config.yaml
d_model: 96
norm_place: "pre"
qk_norm: false
init_std_qkv: 0.051
steps: 3220
Each number is 128 + 24 x the weight over the matrix's rms, rounded and kept within 0 to 255. Layers, rows and columns count from 0.

# layer 9 attention query, 128x96, rms 0.168, rows 0-10,64-74, columns 0-95
[[120 107 169 155 114 136 115 107 121 142 136 154 142 135 116 129 161 140 124 106 169 127 100 116 147 128 161 122 121  77 140 123 139 173 133 149 110 114 115 103 108  87  75 133  76 119 137  70 115 112 126 113 146 132 153  68 109 110 211  66 124 181 134 113 154 102 135 108 140  97 104  72 119 173 128 113 129 110 142 119 109 106 139 128 146 120 112  58 126 107 103 139 140 164 114  99]
 [105 128 152 111 106 143  72 132 151 123 103 152 115 165  92 138 133  80 139 111 132 134 156 155 115 149 111 135 169  98  96  74 164  98 168 131 123 128  87  90 153 137 113 155 127 133  98  80 141 119 104 157 184 153 120 140 112  85 109 148 134 101 157 139 115 131  81 124  93 137 135 107 132 159 150 138 104  92  82 155 153 114 167 140 127 118 116 105 139 146 146 145 124 111  93 115]
 [132  78 108 113 147 120 148 147  79 100 128 133 129 148 148 155 138 104 104 107 123  85 157 129 127  92 108  88 191 117 137 161 132 125 157 154 123 132 106 125 119 126 106 177 114 108 115  91 135 133 127 136  93 105 177 116 133 156 129 146 122 152 134  78 148 142 125 146 122  93 160 151 109 131 144 107 129  76 155 131  90 139 134 124 123 124  92 145 157 103 138 106 107 117 131 164]
 [125 145 164 143 138 158 115 126 146 100 178 117  90 160 152 171 149 141 127 121 193 168 124 126 108  96 146 150 146  95  80  92 123 133 177 122 134 126 125 161 107 133  74 119  84 169 114 159 134 122 125 115 168 147 153  95 158 179 148 157 126  95 125 146  98 106 119 129 134 162  86 134 128 143 161 147 146 104 181 124 157 150  95 156 119 120 124 127 117  89 107 112 130 112 142 140]
 [122 143 114 144 122 119 110 124 123 123 124  88 127 123  77 130 137 126 128 115 143 198 120 147 141 196 149 175 109 102 125 153 128 108 165 128 110 139 140 130 138 146 136  95 101 121 115 105 136 117 119 143 126 131 109 116 143  77 137 110 138 112 118 103 120 164 143 155 159 141 101 161 149 157 116 131 132 126 120  98 137 127 104  90 122 150 139  71  50 120 138 167 173 101 130 164]
 [180 150 113 148 112 117 142 136 122 154  76  88 116 133 103 163 100 153 108  54  98 145 120 173 150 160 114 113  96 131 136 135 116  76 113 148 129 165 115 107 127 126 111  93 120 133 110 130 185 130 146 185 118 134 171 149 118  91 156  96 125 127 128  77 143  90  83 161 122  86 133 123  67  87 132 155 141 147 158 123  99 126 133 117 107 102 175 116 100  83 133 149  97 106 138 125]
 [131 116 144 162 109 112 158 140 132 166 146 133 129 119 102  87 147 125 154 169 112 108 101 147 153 144 170 130 134 123 149 165 109  91 127 142 137 107 143 130 101 120  79 181 113 116  99 157  94 101 125 146  87 139 170 142 146 159 123 168 159 136 145 143 133 182  96 147 105 169 118 116 130 134 112 146 154 114 132 120 106  91  99 158 103 117 124  99 149 179 163 171 140 151 120 154]
 [135 130 136 135 152 146 138 133 145 149 102 135  94  95 155 122 104 131  98 123  98 134 101 118  91 132 134 102 123 121 144 121 123 144 180 124 174 137  85 110 111 140 136  90 145 122 137 138 153 171 148  90 109 125 125 136 150 129 132 148 121 145 137 152 109 142 136 144 133 130 178 199 143 100  87 170 111 135 138 127  96 123 139 142 104 116 118 118 133 178 143 104 148 122  94 126]
 [113  97 128  95 158 142 128 135 122 115 126 138 143 118 148 128 172 155 110 132 166 204 127 151 102 103 122 121 115 123 105 133 110 133 123 124 142 124 126 120 159  97 128 155 165 160 145 121 147 135 103 137 117 102 113 145 119 119 143 107 121 113 156 119 154 116 140 154 143  94 112 136  94 109 197  89 105 160 131  97 124  98 162 106 119 136 118 131 118 115 128 159 114 139 131 135]
 [169 165 149 132  85  83 169 108 116 104 131 147 176  66 126 141 136 164 126 173  91 147 108 127 153 133 115 152  94 197 126 125 123 121 154 124 107 150 110 118 144 106 108 132 123 125 106 123 130 140 107 153 134 101 107 120 135 168 190 105 138 131 142 148 125 104 156 108 165 130 124 132 154  77 116 129 115 111 137 131 171 137 117 154 130 165 171 110 148 114 127 167 149 113 132 122]
 [160  79 111 126 183 135 164 167 114 152 126 185 172 122 147  76 165 108 148 123 122 125 160 154 146 166 140 117 188  87 124 131 117 111 111 133 125 109 145 172  75 137 113 192 117 185  72 101 102 101 150  85 156 126  95 134 123 162 102 135 133 135 168 182 163  82 186 122 107 151 130 117 110 147 123 139  98 123 200 136 123 113 118 144 144 137 159 118 164 111 115 168 164 123 164 129]
 [105 113 159 163 137 111 139 126 120 168 117 140 110 152 144 126 125 173 121 133 148 132 126 104 131 142 158 150 124 100 112 144 114 158 134 114 115  79 139 111 109 127 111  98 132 120 185  62 130 148 146 153 143 132 107  90  82 130 168  83 183 114 138 144 152 111 119 121 142 112 153  69 104 120 145  73 134 107 135  96 116 152 120 154 139 115 116 109 154  61 123 128 150 135 152 107]
 [120 100  94 136 163 157 139 132 104 115 115  73 148 139  97 174 149  62 111 141 130 128  99 151 119 146 121  98 124 138  98 138 104 118 115 139 149 111 104 108 147 129  67 167 156 145 119 113 137 122 128 181  78 127 125 138 157  72  52 159 142 138 188 158 165 118  98 130 144 147 130 114 104 116 131  94  92  95 126 118 139  99 164 118  84 108 118 129 154 166 174 138 110 167 121 133]
 [115  96 137 126 154 115 151 107 146 143 127 123 114 137 137 126 124  97 169 125 140 116 156 128 107  63 126  74 139 119 179 138 138 134 126 102 145 131  95 141 150 135 133 121 131 136 112 158 116 181 138 132 105 126 157 170 108 116 111 121 121 163 172 122 111 122 166 152 105 141  93 124 117 120 104 118 145 142 136 152 109 123 143  99 146 106 124 138 133 128 149 123 179 117 112  95]
 [ 83 120 133 161 136 132 136 184 152 132 145 147 130 168  99 126 140 107  91 106 117 129 121 136 118 137 152 116 136  97 155 127 122 118 102 134 125 130 123 148 113 177 101 151 102 153  68 149 164  96 199 117 113 101 135 144 127 158 102 136 123 139 136 161 134 136 144 140 130  97 132  95 117 118 139 135  92 175 143 170 139  87 103 129  92 121 106 128 140 138 112 147 125 105  95 139]
 [120 147  91 103 102 131 136 139 147 119 114 135 145 100 112 134 109 172 103 139 115 146 150 137 175 157  94 153 144 123 132 138 112 115 121 134 107 166 163 128 105 139 152 126 137  96 118 112 122 135 147 135  98  90 175 153 121 125 137 152 193 102 106  96 164 153 150 145 125 116  98 122 120 144 123 133 126 124 101 119 126 136 155 118 137 134 145  92  91 114 124 130 144 126 126 178]
 [177 120 135 154 125 174 113 154 146 139 107 159  91 163 134 172 143  97 145  79 138 126 124 122 137 161 128 119 119 130 135 113 146 139 112 114  91 129 124 137 172 138 151 126 139 111 149 170 138  93 120 177 181 125 144 101 146 150 164 134 118 133 123 139 129 118  97 114 141 126 127 108 137 111 148 182 156  89 134 113 107 139 132 154 144 145 162 111 118 152 146 130  98 163 138 115]
 [160 154 137 159  81 131 160 102 140 162 134  86  85  90 133 133 118 154 146 136 112 125 136 126 143 116 184  82 122 137 130 148 121 163 136 152 154 139 126 122 131 110 117 103 136 129 151 173 142 118 112 128 103 137  97 128  91 108 101 112 124 100 125 126  89 132  92 150 117 142 139 161 121 136 111 151 169 104 126  95 148 120  73 153 148 104 107 127 160 120 142 105 144  90 144 148]
 [117 104 153 153 172 175 123 147  88 156 134 166 139 107 149 111 142 119 127 107 125 100 138 131 148 132 125 136 163  86 174 120 135 161 102 120 108 152  87 147  96 158 113 114 120 128 112  91 150 105 125 113 121  89 127 130  93 114 133 139 110 172 151 158 103 159  81 156 110 144 160 119 102 154 148  96 117  66 129 153  96 147 112 112 128  96 127 153 134 133 135  87  98 149  98 116]
 [165 126 130 128 133 185 134 110 129 155 102 120 155 101 131 119 178 148 150 149 117 212 148 111 130 106 156 118 138  96 161 112  96 137 144 135 142  95 106 128 137 131 129 147 143 145 137 119 120 134  82 142 148  88 146 108 111 140 104 140 140 118 147  98 136 160 175  96 122 127 127 115 107 114 167 101 123 144 116  93 127 126 136  98 148 103 107  71  90 136 125 107 117 114 105 104]
 [134 126 154 128 149 103 130 128  86  95  94 159 152 136 106 133 168  72 153 125 100 104 100  95 120 121 139 133 156 173 152 107 138 116 108 126 101 131 104 171 161 132 147 129 119 115  73 103 127 161  77 108 144 112 143 139 171 145 134 155  96 179 158 147 121 124 144 147 107 159 101  93 128 144 130 163 159 132 146 130 170 109 167 135 110 165 147 136 146 164 136 136 121  74 134 104]
 [138  95 105  71 148 147 125 150 103 136 181 133 138 148 157 133 128 118 143 119 115 107 148 148 148 175 118 131 132 136 123 141 122 161 132 101 132 127 168 152  72 104  86 176 145 174 117 123 117 109 161 124 128 108 118 131 134 172 144 153 134 148 154 179 144 112 191 139 152 158 109  81 125 138  98 113 123 123 148 150 135 163  92 127 173 141 110 124 159 122 120 139 118 149 138 157]]
# layer 9 attention key, 64x96, rms 0.168, rows 0-10, columns 0-95
[[ 96 138 137 136 139 145 135  86 151 150  97 132 150 169 122 133 107 155 128  90 155 136 126 114 109 110 164 162  90 112  94 104 137 118  88 131 143 160 165 110 143  97  70 162 107 169 135  85 153 141 107 146 167 168 120  92 169 124 170  50 138 131 139 174 160 116 130 116 164 106  90  76 150 143 122 108 128 105 167 133 105 142 103 162 105 105 146 100 121 124 145 149 161 110 133 130]
 [138 158 170 182 151 143 104 150 130 112 102 160 128 157 170 111 135  61 133 121 125 137 118 112 122 113 108 133 128 112 130 154 148 117 126 139 132 113 149 122 150  80 135 150 131 134 124 142  82 125 122 164 145 107 121 116 117 103 124 166 113  90 135 145 115 170  98 142  99 138 131 117 167 169 127 128 150 133 142 165 125 123 143 158 133 120 145 133 139 153 162 148 102 162 169  67]
 [118 107  74  96 166 144 131 130 104 119 156 142 128 129 139 186  89 141 103 134 126  81 136 119 129  89 126 103 143 134 133 126 130 102 124 167 143 112 146 167 152 124 102 150 123 123  89 117 114 126 131 140 151 135 127 129 120  92 104 118  92 102  91 137 146 111 126 131 162 143 142 159  97 103 111 109 177 131 116 137 110 144 140  93 141 138 135 125 130 128 127 108 107 157 121  87]
 [126  87 135 125 126 136 130 127 157 149 153 143 130 104 127 112 161  75 104 175 137 118 148 133 121 129 110 142 157  73 147 113 166 121  80 145 130 155  88 148 141 137 150 155  65 130 120  98 106 126 128 134 129 143 134 156 130 167 136 149 160 115 131 128 131 122 212 170 138 139 126 118 197 129 149 133 149 127  94 151 145  90 126 179 121 148 164 123 128  91 163 165 115 138 115 122]
 [159 160 111 156 123 124 149 111 178 131  84 147 145 111 145 106 110 104 150  93 138 153 156 151 137 127 128 184 107 127 102 132 101 140 100 136  99 148 130 146  80 160  97 126 127 108 105 137 113  87 119 136 165 119 138 123 152 137 135 144 138 136 163  86 147 162 132 126  93 100  95  89 169 129 111 148 125 115 103 105 135 125 111  88 119  99 131  90 112 131 118 121 145 135 119 164]
 [155  96 144 131 123 126 122 129 172 130 135 140 128 120 109 113 117 142 154 165 144 114 108 127 170 124 124 127  85  87  71 142 132 160 121 115 150 126  91 131 162 125 129 136 151 109 126 115 172  87 135 141 124 148 147 131 148 115 126 127  86 159 144 134 118 116  87 139 139 130 113 110  91  69 152 184 122 124 174  83 158 151 141 110 129 120 149  79 134 186 143 150  82  81 147 135]
 [112 135 149 164  80 110 144 145 125 143 165  76 147 125  95 165 153 109 141 126 131 109  98 123 110 119 170 103 124 111 133 177 134  94 181  99 132 150 141 180 155 127 118 120 129 140 138 137 161 119 115 175 121 139 127 160 167 126 101 161 103  96 134 104 147 147 108 106 127 125 162 110 126 131 129 138 155 133 123 137 129 115  85 113 113  95 131 129 136  73 136  93 133 145 107 150]
 [122 158 146  66 133 142 155  87 131  99 153 133 132 124 165 139 136 119 112 144 141  94 149  90 158 121 148 124 130 144 197 150 152 155 136 114 128 134 109  76 132 151 144 149 148 112 106 136 121 109 140 123 109 117 134 134 132 127 113  86  93 111 141 144 108 109 124 105 135 132 172 135 114 101 120 126 155 116 146 131 137 104 140 120 118 135 168 111 142 138 118 158 137 118 133 179]
 [132 115 134 143 140 167 115  89 113 134 139 143 150  80 117 130 144 163 148 141  95 172 123 116 154 131 123 129 127 116 127 128 135 135 113 124 128 117 132 104 123  89 114 174 144 124  73  85 144  99 111 117 132  95 116 105 141 111  94 102 151 127 114 120 147 140 164 138 156 111 102 175 129 150 143 135 115 115  94 125 134 136 177 102 106 118 151  93 125 119 124 123 118 131 146 112]
 [147 143 116 153 149 162  75 166 115  68 105  94 124 112  90  96 151 154  87 134 147  90 151 123 143 159 104 119 124  94 150 103 128 114 124 122 147 158  60 162 134 142 125 112 103 111 117 102 105 143  98 108 155  89 127  84 131 138 115 123 114 135 151 142 135  96  89 136 142  91 125 119  94 153 127 132 114 112 119 130  93 146 132 149 148 108 182 135 127 127  99  83 139  93  94 143]
 [153  63 120 123 151 134 102 107 122 141 131  76 141 167 130 110 145 146  82 159 117 129 150 118 132  97 125 124 158 133  83 133 136 105 133 100 148 106 120 171 113 137  69 121 143 136 103 139 109 131 141  96 149  98  89 159  87 175 147  72  88 117 142 174 177 121 129 136 135 118 131  82 170 120 121  96 152 156 100 126 134 159 105 157 142 122 138 108 160 121 110 100  94 185 109 154]]